config.yaml
n_kv_head: 24
activation: "squared_relu"
parallel_block: false
extras: ["local attention windows", "shifted keys", "capped logits"]
init_std_up: 0.032
decay_shape: "pow"
Each number is 500 + 50 x the weight over its row's rms, rounded and kept within 0 to 999. Layers, rows and columns count from 0. Numbers have three digits each. The size before them is the row's rms in percent of the matrix's.

# up: layer 2 MLP up, 2048x512, rms 0.0449, rows 151-203, columns 128-255
# down: layer 2 MLP down (transposed), 2048x512, rms 0.0286, rows 151-202, columns 128-255
up151 099:537546480518547533543465512423502533416465555466559444564530481456519485496499606454596520532550578577439531473472480497547544470499654477472541447468495529652599402520477537466529492475399555464477533556510494499473500607547513523496528535524497574563515513457544543575498478502474531608497405459507517485496466569452445539536545358500488466629479549552526576508480500534436477470525
down151 098:480409506515614475533430483458529533475514514412503563539533576413513504469465486517487475512509496449539510476469492570530480514488569382445454526466445486525518618421554380421456473478540468481432496478542555548558495438495524491489494504514558517493539444419537563530521548497458439477479549518497467507628505523522526503532530494548468520580516473635370470588474486509443498473584
up152 106:523505426469536580530578469510540578508496433461572536541497378535516519428549540487456444470501432518501501553461564516466464525510497519351520491496482508579437530458462501571491611404447541521423467558463469567592524483508468473512504456512369497483505416464481409609462429542429474443481513464515480492539534467550449469515576522546476593504490512358567506491507500516467431469511
down152 106:458506473458441491393531537438532513508505411530450464462573445489461583542572427539530610499492519488440516512543493511528505468452446517444518555483592505504433539428495472392534446483462492551495587547459528500419540582407472517495547485574534433558412579551517472515465432472532561508516543483459613488504533557456536524527484535519541470491446603549490580465539551545597574459452
up153 108:528399544532521440427502561513436542452466520447458506474501491497541498446441484453501500513493488560554404465439516498623463591515464406493369554544468469496537487575524473430508594431452523502523487442492523456439544486566544404509486524455490558488562458523432465511497531566479482518543527559475609533436490508505504574469548461476522447475575490430526474597465486490528470537566
down153 109:464466443441484540452512560493446529422578577546500482514385494521507522435583494422523437474479516561606525547522488491549535418484504515464520547513526378493499557499553554356468496480463496545519464535517587479497502505570492397551455468495413468572454429501464552401539583553472478452515481531502478503397501451541536434471467451528553549566436484380599603509490484509476544512506
up154 100:535475541437509495590498491499507506534493544468450577561614426427541457483513414523525456609361438502547498467408437475494546537452486542512504528484452502485506521483445432488547541496469586447657543438463542475531489496511484420441490528583543518572549523485483509534422502491524533542601585582580506390507502536603448470456521562557538454451537492499456489485500448506497462523434
down154 097:512492595492581590445536426705411502372500527666472426477438452487489371449473594529541436515562533585549476499486477499441431452534518506454472530348507501539517466540432505455438590527515459481491457555548462459518492511508542468449421482504439491515465517419448465510459490487508445470481505587583509431405628392470482494494430429526402559538436464474475457519423555499582501508434
up155 104:526467522446561512547510590427499504533572524529552513429543520485518526584494470512473529548491551488491472548435563533492483422445478441571563600477496486530539437389474531539541512494459515564584528458478583575464638478522506451420602422539497560471556561534494511515462417550543429446488474561437500519558490506456465491531534541543485442547557536484478619560563478492434447525448
down155 111:449454490457557422460484525534512584411552496545530512461479520452542494554446387431493425513587535532468534461437529443670493464447562595591459532569454461474551497488510473487455488529544443565422472500482448503433510585519490427440478550512479479439558564531488549422489471536468433468458493423533611492515477462521444416486576464537423479579537574437536383430439490586546459431503
up156 104:515535417550489402481506522512417476499470517501378438446527527451411483479537485503550457400430558563494508469523485485465431463504552534518439562453523481578547460518474618400494551502497567562520427453419470493440495556505488521548534527543482541478448491461541444506504541552551496496572407509539396527526466611545531470424524537544479506413526573581520486429568482485580550481564
down156 101:586560525529496558475532481549436416517469517500483497524371499447504553474480481633565515515486551507487426571602552366544533564496570506471419474428413473539538422490488524473547556478330546604495473455550487524491499567441462566431551461579543426482496550470493384439468442477481482411537504468460503525478503526549562523420535507509451488508511559518467527523484474514471569418500
up157 106:565440503522492546469421443483534473458542453540457491484622446495514376549471473500478399588493440544433523494488540460507484559519514506535529499527489486523477544498511486583579561447458574521485497458510560526413453524550534481543481533478404483540487511595518541509411616575482475565476508498498487500545428541552522492430533468423479472486414522507427559454503480486544370504480
down157 106:537468508522526500500495452508500564458511522505452488509562545498497470532544490518507502438612542541471460588464557452486404479478524427501518547449528482495507506422571648417502482435635429492464464468469539504498553543524535461472529369576425501493487451492474491468538472515470383486479421531592507545515478457535591468454488569479515478472457465503459585538461427419396513593433
up158 104:510453580452527436432463501466490470563602562556514496473474510522543419547539498571543506485627464535562581467463467540429471592479521504502460492532521435395496482482431447601472565500436520480561550458478497544550511532527525504416487414539429466540497558532482563409409449481497554651402431520512536458508527420463500522485535539588507481446562496465549456591550471519583443441583
down158 104:478565537473456511425522509537565555535577634565494562458574529449502569538546392557559417467474544498515531500502446498511406568470462482512464461584550458409504481461474582507483481556441599504473519459469528503485450486522600546537538441505525529542507468527541498575554445540501526466483445555481475512494449487637504522525522527481488454514504462467553547559450483432417540471575
up159 102:504509467533469466573500525476386454474445462554547473504449551509532481500451552514589520512545404569481433464511473512455455505499464558458518426483517343455476598462443423497527503578444498524471425455547521485535488562506548498498456410557502468525564404569454387554498497480428477545544412565458458479517521512523448593362565441492507541555536576518499556476573425515562428463495
down159 100:458360548563548554550491395451505459381465567514468586378462478536484569434624451559565442539514562451478500527461580507424488500507516484461502485550577534468438587575629462465453460443547504493547436552478433487593496501442412507491516509463557510510516569457526496411494481532527500438510542482499484511511480420443442519562408503495463466479550525533454457528551521533485442492581
up160 104:551493478487511477432524482437556515496537467480514499553520465549421428542523582538440607458536435508498501551533525448527537550584467497473409429510543455482444409481483488524511622539525413562528519478420560506465508527560506452495418470551448633455495467422545436514485536512552579526564503572465544530568521486556419438507463483545573501436565464479481601468486545525403523539435
down160 108:571464524526554524528408497519502527482596530587516480506484406420501459536548471522560469409453445552470434506434493516525607410542549542533508465562468473500506435578444588490569463452556452547529577452549489515506500470430432504452533463542507534603470521480490399497578475548440435469471540451377479506475484512573608530480464519510563562474506461474581468485482578484434508469472
up161 099:470444564464541414545597480535434513507445557492508520491514556629474465449484552575514462589474441528479489472422522512470528423548499445533529493497474561482463474504503534499559481499560481490567466512508510450607444524500667459507509394567477599528497519455480534473467513496399428543519499478417576428529582464559504487414611435472573521539527542605393560476435516519468568479468
down161 102:485579503507511547476452504623532494527632466466502469459425516411544462554478426432487453515505530511508452445469459516452477486531573567520574509466521460487465461450509543476519549493531422546546510427495505447504482490495517489495486484428523561502446488441501467394514477401484453549482411464522575448491482487570499539515453438507495524419425465588427548540507457533436520468507
up162 103:471550534530441508519567547458511434475539507513496499569493407575442561435501420475533460563416501485585483435521503533445497526509579539419503466538524420553523558472424531488542501576489538558350487487458567601564516548440473389546481439459496495518562514548468466405560508501463380565508417525443599467549464494449482528442496572475533491419420487444501583532475527564441444472522
down162 106:513519547369475436412464529492567449430454443468508488516476489508475482511448568436538525467610523529468518504481452514525462535510485502447509455484503486437428488443513463474500466531458516594476460384533499525536496541472502614553521492459495460547475454448561436442594573534531510477525498531488498510417549500537547506552472469530485457487494425512665589468488544473512460481517
up163 095:586487461447465517440520517597431472570512558518433435365598516512539472547533506499474511487565438568492492455490612432499445502424519461490545561460549538460610582516451544459490489546492444591456513568444562557475438607507494473594494444411550441461445522540441448381477600444491564482568482505553398505472491497534496477511556556472534536585539635447507522528546498537325507417490
down163 083:495478498490552426483476411494583475442536464503442547460447432441665509518399447542481568560536483535409502530507494497490539522442471487474520483441568472597504506443564504492464411559416432561469454492479439405481559585483458561463487433487433492460405535518552498525522413540526614514539537527494534517487513485474472577490571490418490444504408516539497454528440461457445409538471
up164 096:482551470504472379535584479562498513440525551512468516402649447513554501452530596463470430520510550555422482501508558475411551564468542534457569498539528489432515410578482450547469533476434488482465595539487457448501502462488555533532470593523530483454462525481445495525561422514418502477538507473482473533527398545469509501499548528390556478430540526550434515430495440575506473546446
down164 096:529550527508459478517447514440457501463510466517421493539425457537536433522602463537585574505507530432478453510634518491565444457517506568412535499503527419548536457484500438531537471468511452523522542606447573507567435506478503520463450501433556586540535575529484525498574408483475433527411470540441554500516510513405427444499454562501558472565570660449481416545468523492500438471569
up165 100:468490533439505448551509556536471503416429521620559541601505525489445554575413610518524458486524509474525534399555471547486421502516548496509454435655395554593415485467401610577529487399474453519435479431616449514510579508518445444488503534482494441539410532497494454466469446496450622500617515470443557447520442496629540503512525530497466460478503650484552495417440492540568551450466
down165 105:463505493485622447517615535461517541493508463431512420483496464456600393533505526540545534506366495541464454513472594546447518557455520523456430475478568481523485504465473568481513566493494477422489522548491516613565482623547576508504436538552633506480531545511502506568442496404386506562535455488600498555495502568531538527541463487423486448563513563469531439498500558530567397554477
up166 099:472514505409546482557546406506487450461522557497552451482432565478490452513541520447471509507520546562509513524527494465492505506491514511466402451560461516503478494489551558477540539492430503487563524410506502572632426470462521506600576524486503497515478495504403501463378572580499454544415485555461517514479473509589465464436585467459516647434523527551514554529526537531552476375517
down166 098:500494507575549502530537372374520404516597558511561523465561519420491480444432557450426537490489532482447433505572540498487542512458505438469438542518516511485424499455520488477470500446427450583493444495538504539587495382550400502536562431477508511494596486515521473520473587501489471496496506486497540613482521480474477462524502538434401605573516579539390474419508528439508492480547
up167 102:522476563474576466506609506604488573468555456473493469460527524432528457520450619438466449403576551540477448478490485447552461536501533455521497522508514459455554394500466539468493520501483602531508473458448453545390398450540519572459573437526540525441497488498443534446453583465578532526494461473486493502447487456542518485445514532477565530435447545340449438529467496543538427462483
down167 100:501420510552522502401604529453495454529598525569545455618541441431461531576431549509553459429493449494372460525548480579585507428494505515558501431482587461596479410557491560512585407654411488471436488493437549550490499546444436522468550456513583492500486486479485498488521490438601464555449465469481471471458491451534436526513496411512427531624425580430440513558473472517503524477551
up168 105:547502426543575461548472478547467453486471492385522441542528534543380478462553513495490559443510489444432524394515515422537554466457431558427547466473461477566468574479495481542613519586514522510555474558506506542442471523381559476527501500494414596535566498529469436520539493508538421452484504430464488486480518510482487613348578498472502540519556519514563495376546436508518474445486
down168 102:527542461440660640467624513516465517485501438537501443414517460463537409427530455471509519559476620510451428412474558507524493531548485485559482518612558488475443497542427467545416481519514442590528550487505529541447499519475490506485449543543494428424571472481466452589513511428502525523460435540458551452462512506473545505451531377544476602407534453530551559497512442455525440436518
up169 100:566519517379463518535610471352509561473572458526468400465550449581538528404568462530504458444515411494485514511476489537491546458499541465480588531526484501559520452510576572481526514484513367438494543570510474514523429362518484536468553523529395460479545538580521570532457450490532495534521557515514466478502456464548476547461593469448546456436489481474465548482547492513530517454605
down169 110:440493528474407482547466438517556492590616515535480511534522394487509447562480495589483426521452524498481437401497406449408494490546569511536561533489550550502556561510614473490551477377563469541385458478496414480565534552520529539468385465592466576520478479480474420432563444577473644497424493566445456479554471388479603568498527580452423417492422485525494492550525492495566558488455
up170 111:496546533478484519562448495491487560437423490507486457475659505500524530522542530521618487547518445471525461480445509440409484485538518516516490554592490435556560604507478544489468515418472515502444432482413474575446494581495489538407523550475512454522510483455603538587484470478545539464539577418489519488565481568508484574418499480468489467500540509511500598453567544544502438428500
down170 114:572552586499530473430419506502508514506569459515542557445501557388446555522467465545559472498482419493504620555546512541555533467539432519550469517479514585568438559458460500559402492480477509499527417444555457470449498486533483486428516513442453487485528433499499541449469524441559523457515601467490548525413441454475467546460495562487457467563479543546559543401569551522490533527420
up171 101:553522461568461497458493508452500523533527481490508479568544528469594494493501437550526441538448406516546539434527565509476533508521536535549534486603546510548399500521448555508573509526483568434519547477545508566474564532399504554592480508457538523473510470551449516528437552422517534587485511627422464485478486581479486526474437592484472558560449521395548528547515515492566503518471
down171 107:515496494403470539481615480547428497525516526579529516476486447489527441463490539544524493488537452522502446509366494445551619438527516478576521493532518457411568463393453536520519454596515443539409511412526490454499538522470437484530389508434553474473549521558508591485425578510485489499549484479599494529576495444478474489504518490575459424443433605566476524521538497435453566420473
up172 100:503582512510469489517519569397482426561479494563523510517559506444364443486581506517485490422465359489428398482591474542502499509503432495469520525556550523591559465506428479490510470500526595455495477494545488475527568459565503526463433443518413458506518558439510533531558466510492539481485467457401398460576522528557495483456539592451571521534453553483478523519517435571512490437486
down172 102:500505477520543477445464441579478505497565520627450514572563389488519494516598558419574404424562481562411527469454512568581522475501548398526493513502469474482542527516471466443467428533432427421524499497483499479467496515432455466466449408485460545457550497486470524423460442503530554570465535472555473418480563479543490589535515484544538603481560481569527593441497552501505511514476
up173 101:505537479543420445538613480481443515477521443423433382568549478488536488481450571571504503521555461486409457517494465504519472478452551406441594509437439486607505493542479516572550535512546557524539442438492397610474534490403513453488461480503433568469476483457442425434501562558423500533435522430494520610634441588531477527487553495429520498529410564521470500487521498483564420462497
down173 100:595559480483612436504474515541519471422388563556470555534505553480559485485542440441466439525498653521558478622526482545508450488440537537404388515573507455445537566562558506491463485493461420517542481563487487480469417513455478484512393451472437528532425457567445508417465477484462468499497499468570367486560510438541465496564517435526528539482424532445559583402546523603537548544514
up174 099:586511513412463572478488469555441487454445462506511549462514453392547583459490568554571487534595525452469471529517503492491492587452582508517485527504566434514596402491457553466530518574420453565403478453556404525499558430531564550614489589502481461423511420503518473471468592394470501596514470469539554466520507515565477548402436399452460577568533496564519503545453471468441447480517
down174 101:528483460572567445420461522448574551461565530461476463466497443540446543564526489475381592477571564532495506439589609515570569459462564448490379473457475434467419495502415482553506517532573592453484497536527588550465513478482545491570547520462547493460471558493486566483454560521506558615467438445480533492423441415572560467531448534488568456634498530511496499435516527583521467503509
up175 107:543564435469498524521559477556398534487432467493492489475505590480494471447563512540481448503526523501570459532460558411446537492549527451578444316534387499560450450462506448447519520520370512453453502413507552463400373505448509512407496519556451597526492456453474541509470460568444491581527469536517515482527465506500509481491615510538459524502515470515477555498483551418469490501482
down175 112:489536482562520502520545505485382471558523548521500568475517537528531531598498500517553536463645531503459487447553466498455480517522517457473506492542490396447561483425502504546461538562381542556461444560528496465452492495544514556552548527540500544593496560523543462539597532457492531481498539466506581548462498462526396448410458473474625474595442529514502577461585505430542557543448
up176 102:504509539512491434494524524545528505605449446583514493530542522490525519514594431486525462480549410562494469440469527532483577550470471514447472472525488552450480482499498579553601469573511486419418484521467506480429551469456453404488509452618414559422428461550415521526514483463390580509511441467554517477462511563597516540391490423459488439410511446473487539533485475516604599454537
down176 103:502498479561485458536586434485485455488509455559421466434491520457486567512502437456533502472487496545469468516506517551515526405542543513493500568473468600479525536442527542479535372449491459489491547581484479531460584471519499482446387475490523553460446397597536449445514544477498520539468459568584484564477457502450482558452421537488433392411455476556486521537516425605434593582452
up177 099:497515501423444454508498566544496602510565389510440451475494489501555526440551502384505560444508458522473465489522418477418456485470533604472580457460457490471526443572404497486566416558475472535587467490495472507568510522534454572615480438511478513587540467403439430438467626523539477526472380491477498458552555447595537439470460520453522539398611507455498475504452436456539488473579
down177 098:429449562421512532499531337460507522520524598575542548426525473527540472500506547573525522598577560461407524491577447481448592393510498520557556495597458479500568458459504421496541448470493525473515445573558536577464576507490441494463486539477491469602478501496460485568453539586505485612447498465513470481565460490427546539476561453501480479507486447562488579485483436455537543412408
up178 096:545545547462540557513509543465471458526535525551593488391519523487555471467458487515526447533475523571524498545512494495531525460553489381406470511509462464488541443458462532484478456538547534500527468488561514538453537455443454504495531542469484478544445537516474509431522496422482589476481492543510382528561524437466489468446526570524516541484505478534648424535438531513542542481486
down178 093:486485476527464542489387572548489491575473564526492465506506403522505576532513412559401468577549487514539487439489529483410490536551538495514537529559454503500487487525428545489581504555509432450568492479524420518476508485517511388540536564427523546504467498527491496466472621609521522502477464442468503486539559524483551464503471410468555467474437369520497468488488541476516518567584
up179 096:471558493583503474524521542461422522490487468473433426515496496505493509526517394538543413431557483604475467396593500471511527509559505492471390542510522449610341517455513552481616492536513445511541576506579528399480497528499490506590498488491429538529424573534520508533355393468520591589499484474502454488487505606539524527432478472463577483485433507571435479383555533534481451425469
down179 099:432499552535539444515481493448565546486521558525442461448529512414470469474447550483459509421463441498454525546432532442472454404454513481568501508511381513553549519459533403459449489428427480437451484468493519515457497483471540567571508425392518575515492514456460521462496484406485455474549516428461535565453533451518490599542513587473436429516463528507499499484424487464547424482439
up180 101:601501507444617502492620551473436542503441556475425518501544530552477570459520463471482440452551482513574457386510465525512428466562477378472453515500453404477505616591475559424489578633563574485441525561473524556503488453502561527477559585499520544484517470470532474583491481601498463536483466434537509385460536578545453509536582504543485452406528422585552463564453499542523507456414
down180 101:540491536457523468504511450472517552503554553552526487497567499539549528544536521516497495488606572467463523423466497466504407509497556534445500522421537489482483564560475534519530496552509484533465491656513461386567550403488512502428485455484530480453517416481580446476417375531472510564399520460490528472436542462465426489510486532411618470434520503468515478573450558554447490428427
up181 104:561506499549430550415544460486446536511398535484518454525475525530422566550533481393501380528509442529569591508468563442497571623443511466334540427506410490533469461537466471466459496584472509494404483505476524501569439437412503516536562430487493544559495455559511546509515473530591550466504459480527556443537583515519484545529427537453548539519565495562497504469493503584451515439429
down181 102:537520547485424478607525524480518457470535482481524406431501526506563488442508478531428453429541463528503631505439432460503561565514551514491486402460513466513500523475545407471416475459524522462442522561442593547414456441506478639455558481524496521519583544506571586543429525529561551517470436521533462487580546518445477486493516459468454480580397383509503531530488518528495548515439
up182 104:518509464549499539498414514485474496474461490433415498557439581481546464517472558529517484525486496646472565436422539445529465505491559502494446455571441547597477469478382504432558492509457480539490547418602555562511511493471485498412445459502553522547514416527488526489482429483498546533494506538476541550471488549453517621590542560611506546421435497554479616549455542457465468554482
down182 107:561494524438466529450489486569507476582453500558471526545496400564573424480474569474486563470548456401529472559483477508517562558454627527500489462559562549452433459433449500459513421552521468453489438451504477525462559520494446475504474537551571503518585520456533510454552461458442432491494586524470425537594485495465522544408471507466614475529499501513517457532473473591602558563518
up183 100:461517468529540578479483498443472515470417534559430476354475555558396477556522525508452484426440383498525525529489511462502484508474494532443506463519423489528476462505476501519518511580583457417461459505598532506423391514466575549501546491512570516526397489543488492527515411507560512542502509464524515540471504479553564496502589571444447544476552500460471471420558455523509555416540
down183 097:484464464526508517547597449529539469505535504542534463406546583574484514466459487477546499458498564551470517547531487535461487456532460486556564524575510563542437592488460511477503446499488521551499483470477464458513524431459449516467502498447610582487513586484400480416581532482481465467524366456545607461472425508463496523504425515495519518466572503525450409469392432472464486366495
up184 102:586594373567531487466501501502545535401471465464492529509518524515448590505440510494465449395522549516476590507456582552507496470497563476572524400463423469557547569596446625524557503479526531555472417468525499437545499516595452509543532441470532439543587530502452493495451531535495461528434445450416477507523512623517562549535477583522522438413487514514479550556485561408601446532526
down184 106:455486480542430413426506455458607498504547491454593475429514563608487518608441492465517529489466545574456591523490553547549492513517466508544430421535522467521556521525452541516394471533468575490457569496474520465435491579528475500517519518529453515563471475543579504510447460472507531526538517511502512475603433527535592579460487583577496525501474503514527476496566399475508458496419
up185 102:573512550486444568528555501540398452554470599540537476432476514403458595395486539503503399443528545492565563521496526485542566487477569505508399487528496419572504495537396552558554518590532505487522550463517554544536477495482507395510485528463524486598516454533558480580475568506483501489479511388463440500517512448450502542442499370476455452510474606551472511487527480472466557465547
down185 106:476498487459431522562468553525592540566549494507616488565443438511470515454513504536511519425550454408446504420537386466534421484473505589528534465477545525409401380448517595530490494512619435509494588556507498591597505524592514558523549528465490578482497458488559459515495565590432479505528439549475485485562502364524468464517490496439455487454499503507457521604512502539575509560509
up186 093:499554485483409402461517489465498576491542483520438586461517471535534412487470492434470444595540510490528504467506568452402480485429530405471453481532483479507522546481446477570532504532477567483531505465583519478470482521462472454420437365555517520527530375525611532482608448472535487446473507495490397474506583492467506476460509586579491506475513443559459556516446526583603518464479
down186 092:478498552523586454543566497482387461446494476425610501439417448520448492466457440475516583576589405502452467512489479530564468493491593549543544499387595444460422494466573581543476515445489503571415459489567444590499477517531449523495508457480466420531418478508498563565493393464495549472504431494440486550487446441481535489438477547430503440480531576547523521518472496420575479467475
up187 101:478498464488513532526549543587444495553435509513392537521508532477464552387452511504534582461459450577545491532440536542510502459444397489517506486472417479546442534484405580479528568430448473396469485537441486479481522524487551466475509584459486525551531553470463518446510513529533497470447489547481504439460498527433366497553607476500536489411556471567536476586495434397501590485401
down187 103:517529453556421442483496504488439407489641440523536486396544492526415438517504534531540529508490523539552466431477615506486413470487461568545507557474516483504471555384331427443458432582489593519431599524475534636506532462505469472481395510467579472572588575513537505550471495465433504553527465499573510475413621499497463565497491531484489458506505504566491531489432467432519506531437
up188 103:582465564461528489442471504424544502480457513482472582576499462522503452506447559440502449539546543531497396473403588500452525491490490434484506469514428540524588483576497565445540499554520579524556483431518480554441557549491642456488408495444488556514588553435453507507488540443463502495512530433475476400536509539552512454376536427553509503487463485572472426448447545509476489547461
down188 103:496478534479563530403480491479498408463430569527525495498513520512548484596515525550316509609499459478612557521564469555594471527545522502461523518532562568550554501610432422494571545523604537532548393435450466515528508519500405581513452431450497536535473636504468524429601497491472489518508506486431531542528524538573504400557549450562548473435485510480577398569547528453500524503423
up189 100:412497559419519513470482507460502466521486435496475473439621551486462578477569519558511547498464463532476464492472558385581427478376445438463528443522504440525531470545516557512500458494566482424503469429563523568498516461597532391516440593515458510612461457508497553553480481484462427451520467574472394452501497472524501487583569516465469480404578474446510482514606527543589495502548
down189 101:437455424522406466447463474518580574439446450548528399549579541528515479509476488485517486515571454507489471454536479463466468504419487572409534412516501463467552436497454467546520471542528447482514486485600444536474542478579547531488482475565510501537555566438465446482454602538415390511521500474497466524601493439498533552482437558530406490498552520409528582455600557528452539576494
up190 103:494516437514442429524512491556509490503556536459369505536522450472502455472511501407469449452432486485523482516514539476523500530464643541537506467501446456466425415507501490504554518548491479530515476498508517488511472546421553437562510485510429462499415538434463528449544364570516355528529512510467497499542476526514570501543561403537531561441552566641477500421473504522485527492562
down190 106:489469500531465558479482445471599506509441507512522554549498553492503534525481462465540459477543556540576519480521422549587415494517458405496507533517471550456545438505485424509492516538489442530497572464505477470515582508410495464511622588537563448436461534537529502474520587478545470528462452528485579510536529534484543446548456515452452493468576508537479597521458512531495508579503
up191 098:541526486414451542485493451552488536513540547530524431534524478467452526503434486511565417527535515546482464566444554514485574511432565407576414498570460438511513534470466536533404512446526604494447447500509418476506651547500548476579456530606536500395511401585511483533467461619464591401441476539550537431522487495483514471510466545473518436437520539564411477472535431509533530463472
down191 102:528521558517488450483453550568458380476550438474507529401477449496570368490539531513504536570556489482487599508535504464468453465462610542476467477477462411524500559487516505503504514674534530564529487545466496554538508470557497478495513433448542523503484457546482458459548474559465459576466447392507534552479478519561491441541508520498498477458510477542589538475403413481530460490540
up192 098:524475444443496458480456509431357603592525475528526441485465481538454504529449570508546494521657473499472459446489560524562474470492479537453461439474535514496565472395534548552613563490482495509484520553411473428511488562629523469519494479497459492474413463398396450475509498585447520511513417483493490561492495462459431486405536464441599567577499490450477562438423492474485491584512
down192 101:520505433496444518504518511477487555583457448542521522519508494584549550463563439516509618571584499569540558495522472477560487514413510557539476582449476511443445493525492502606548546631579493394460474502532472459443568471451456527470535512516526561577658470562400510492417507479485559528563550436416500472457509614482441448448455555568434444502472393536487484547485529551499496542520
up193 100:533504430468544441527544523509514531439577481469459433464510464519627531563493478595485405553478469498579490477461582584470519504576552403514471473459461536522509533488423503413493461507504539546454480554550569547411505496459563389597559423549551455531497569507531450411528496482425494519523384449483538443521438598633479552571576443425536539524592501505587417429460512513521495465630
down193 101:487574485502497419470491462520437483553524559480553513522422509415567491476615508541527551529572485501497453504546482578409534428552497412452476570458587443511596476509465585462420455592435491582517497414425529492517490525534496471551476635507552525549589498602510490410546565458526533523579568514448624516539409542500437466542491559546475490415456489509581527489541456552437442463544
up194 102:551545473529547518534541493553508451559528497543479450473495547528510496486447425439536483435511567614474531421451485446512555487549542478440467436540465376607523511473615523510482565541506551489489521534557541561502540418479598402466549432501545441469514474534476482502395433554441428484495482443498485564455422514614549450448590527531490499536462586449509530442473576513439474497534
down194 099:420395511451526547589407500439598510503491495465547461502408485555504494519406544553541534452544317464485442576528483541537462500369431433547499482561454504452510363474545432460545564571507455549431498497464546424547474460477551538509465507555423436568479473485493503546509464489473536513516569608460565439615466366482555472547528511482429574494560511461539542586482509476495382471416
up195 097:510508576512466480433483490533495464435482519510462543529517493495432590523441475480575541500542493457520458333405454430490396500513500458353561474492466430477414550564525492537500529583446511534519443592538510519493482512552590377475623493566577543515536454500574539447460452467566558536513474524563457478574428547573486504441581412452440522499550616545545508544560538527485487491433
down195 092:524566449475480596508549578480519519535513462501497508488532502549455512459385514462462461531545532488485553398569530477517452465496595457509411536532413470552481520438522574410567509544445519482506493498454542545456550526428478472457562461431429504473511476512443498506467420567523442480504557459466536526517472480466467457552476520410497420538485485479568557469559478482578453570442
up196 103:522465536404573412562481550446528547543491446484541446438477468445543475546481480433484490514444496549485518363441429520521512494493547530478507522431434453438439460429552434517529616508452466516502535502475542574490508475511499488401512480533433544571536464515524538464454534453520470558426574532496531535495573523473431540570491518463519487464632529475383437352453489511537458484515
down196 107:456398594468496546527457488588510522502583501530482595606566494505467492432438515469556488434581519461513499650575486476456463560426464530514496444469485507503425391455466551555496558494567468514419478524558478408550447539541423373536514559510501462536478510465495470441457504560486475538531445408471460583449536511593518505589443492564525561482456497495579539490479440469421470525495
up197 100:535520549579554449439600591528439632510561533487480528470516449549475446475478575543382492432464538483514474504525504476476515542472542469492502442481475567509402524506559510495486505433504563453454521590545563557513557612535494386490545560582422457504525428500524486536462486511465409604411450480543527490515462464560461501558511425486512526497548419395498528480502466419541521464581
down197 101:572531541529468378526467457525465429503529545489371513628473471518445463503449483492519556432495502398447465526510563519550443518469460489492448417601529481572457473545488511551609431511487545615518549451464550531512499482570534478468570566455532473391541536610517578490505519572400461555472535584413467482401452514525504557454505456501574468545483467395459475496578484485479494459527
up198 100:512568498463560538465475566436602496540462470462468528520474488400467498482471530520481502461490485477510502524503537489561523565515389440532467520552422530588540594617561490513433498554543567508472586543454488574550599429416544494619671502470489539464524505537496432447493476494582459469537449547392505468529495525462506529551558406497492455412575468536510497497466423487559471490461
down198 100:522538533508441523479493528500551558515467534520470486599512432503557469546444531394469560521448494497473472532509525389576405483509447462545474538475519461453531448504518466518488474464430506353379462533460437487446473497627636522502495535487503447446559476527452540497430486437557509525485475498511524484543519535428551483457535494513424517404514565481565490583492506480509490520524
up199 101:529573523490473480450444521518500562521452475493433488529548445504441525548547496545490450488483353521576560419514575373485567563527434495495429423428443478507491484470432525423467548478545582461501527499552494423494495509460479419495432627510475457579554496522506483595387490473546498457548570564493493462473464478530421544414426522480576492511506509427475516484481530468471493464504
down199 102:549528384524501444500425544518540486518489511514439542446493451566484565463471311487556445517498505518519531433550580556514567471464483481422555435598497448452493485515446597583505440480465470403509497482515448467477515531496482487511443555522492503497483444542557439541437453496473419502424390495528503441433535592504547534446460555493404565476456401494497479378490459421490480434532
up200 095:553567581522570529477492424536562438601437465564492455453515452418505487493471544443488471492535549616489376461469537437507582510616508505544449502483542525488464451483522520470472546523480593510564464481450516485492504503514549423462526530525416513457477547520522431467498561464588505538530371570410532565545468461516562544462458470558470586458433407497476470453502496531502476478500
down200 092:501549504530589452496445499451539506483486580457541425432509491562493464444590442476421486608489559475426480462511514540528610429527360571497508562566545505566500539557481581491558465522528462514499528495442493547524496549482551633426508502507465467549496486538470457432446493506588463453439473511535476521530504552424530412522535478475569556494492571444541500520556472458562403469425
up201 101:535558427542533463529413525558527440450478501449500495458542516503397467466407589504497421614551547496503460462528445494603546433510559524519402509499494494549501495521533508487539499630477562500562481439479497578380430489453595510523483524496468442495541490529556608494530412566533446502520563560489463432439587562550452463439530541460493503448539449505469475414552524530484481549523
down201 100:538484496491476429462381453459563455487434553441491458556540466478560554518535483514564551482573452546547520524470374528475417480470540501505486427499554484462442535519488543522425546498511488490513529547536515484508504500446517531491467507444593522517474492610479463491499510449415493474504469528508552457525452489539516404544455573424478508536466553484443507496472555454467539453514
up202 098:497561533477476486506599476504519505497487540548487565494547474560490512492446418459488523486455484506507466558514499466556541425459476471450447531482519526553492537543500512538508521516408561456481448483509490436383523493483487464493461513541470528438486507514535443511457500527507521467489428591554469550548432520511475522379567560625433471491454503562426570506462409508499453523519
down202 098:465416485607578596533499525525540494604606422438505453491460547509485466527460471578463555467509585462494492491379468475482513496480461524453505546565541497512522533537558494561495471545555490572531574551449540503456458492398510457478493510488445475531524513420472472502442481503518520417555495435533533475585555424431553551486546550524485495454464431489481517502590475543498539516434
up203 096:507560487444475562499551475539477575487560507488435523479494547415602442462439481506514508607551478555579475485544547578506609573414621582547460469508450342546491618430438466459447655484521515484546396494510543534416564488454495476461508519516517509441589492449529487467488474419541516439506475586571526473597622512522439480528565592531488523456488436538551513444486518441500553448518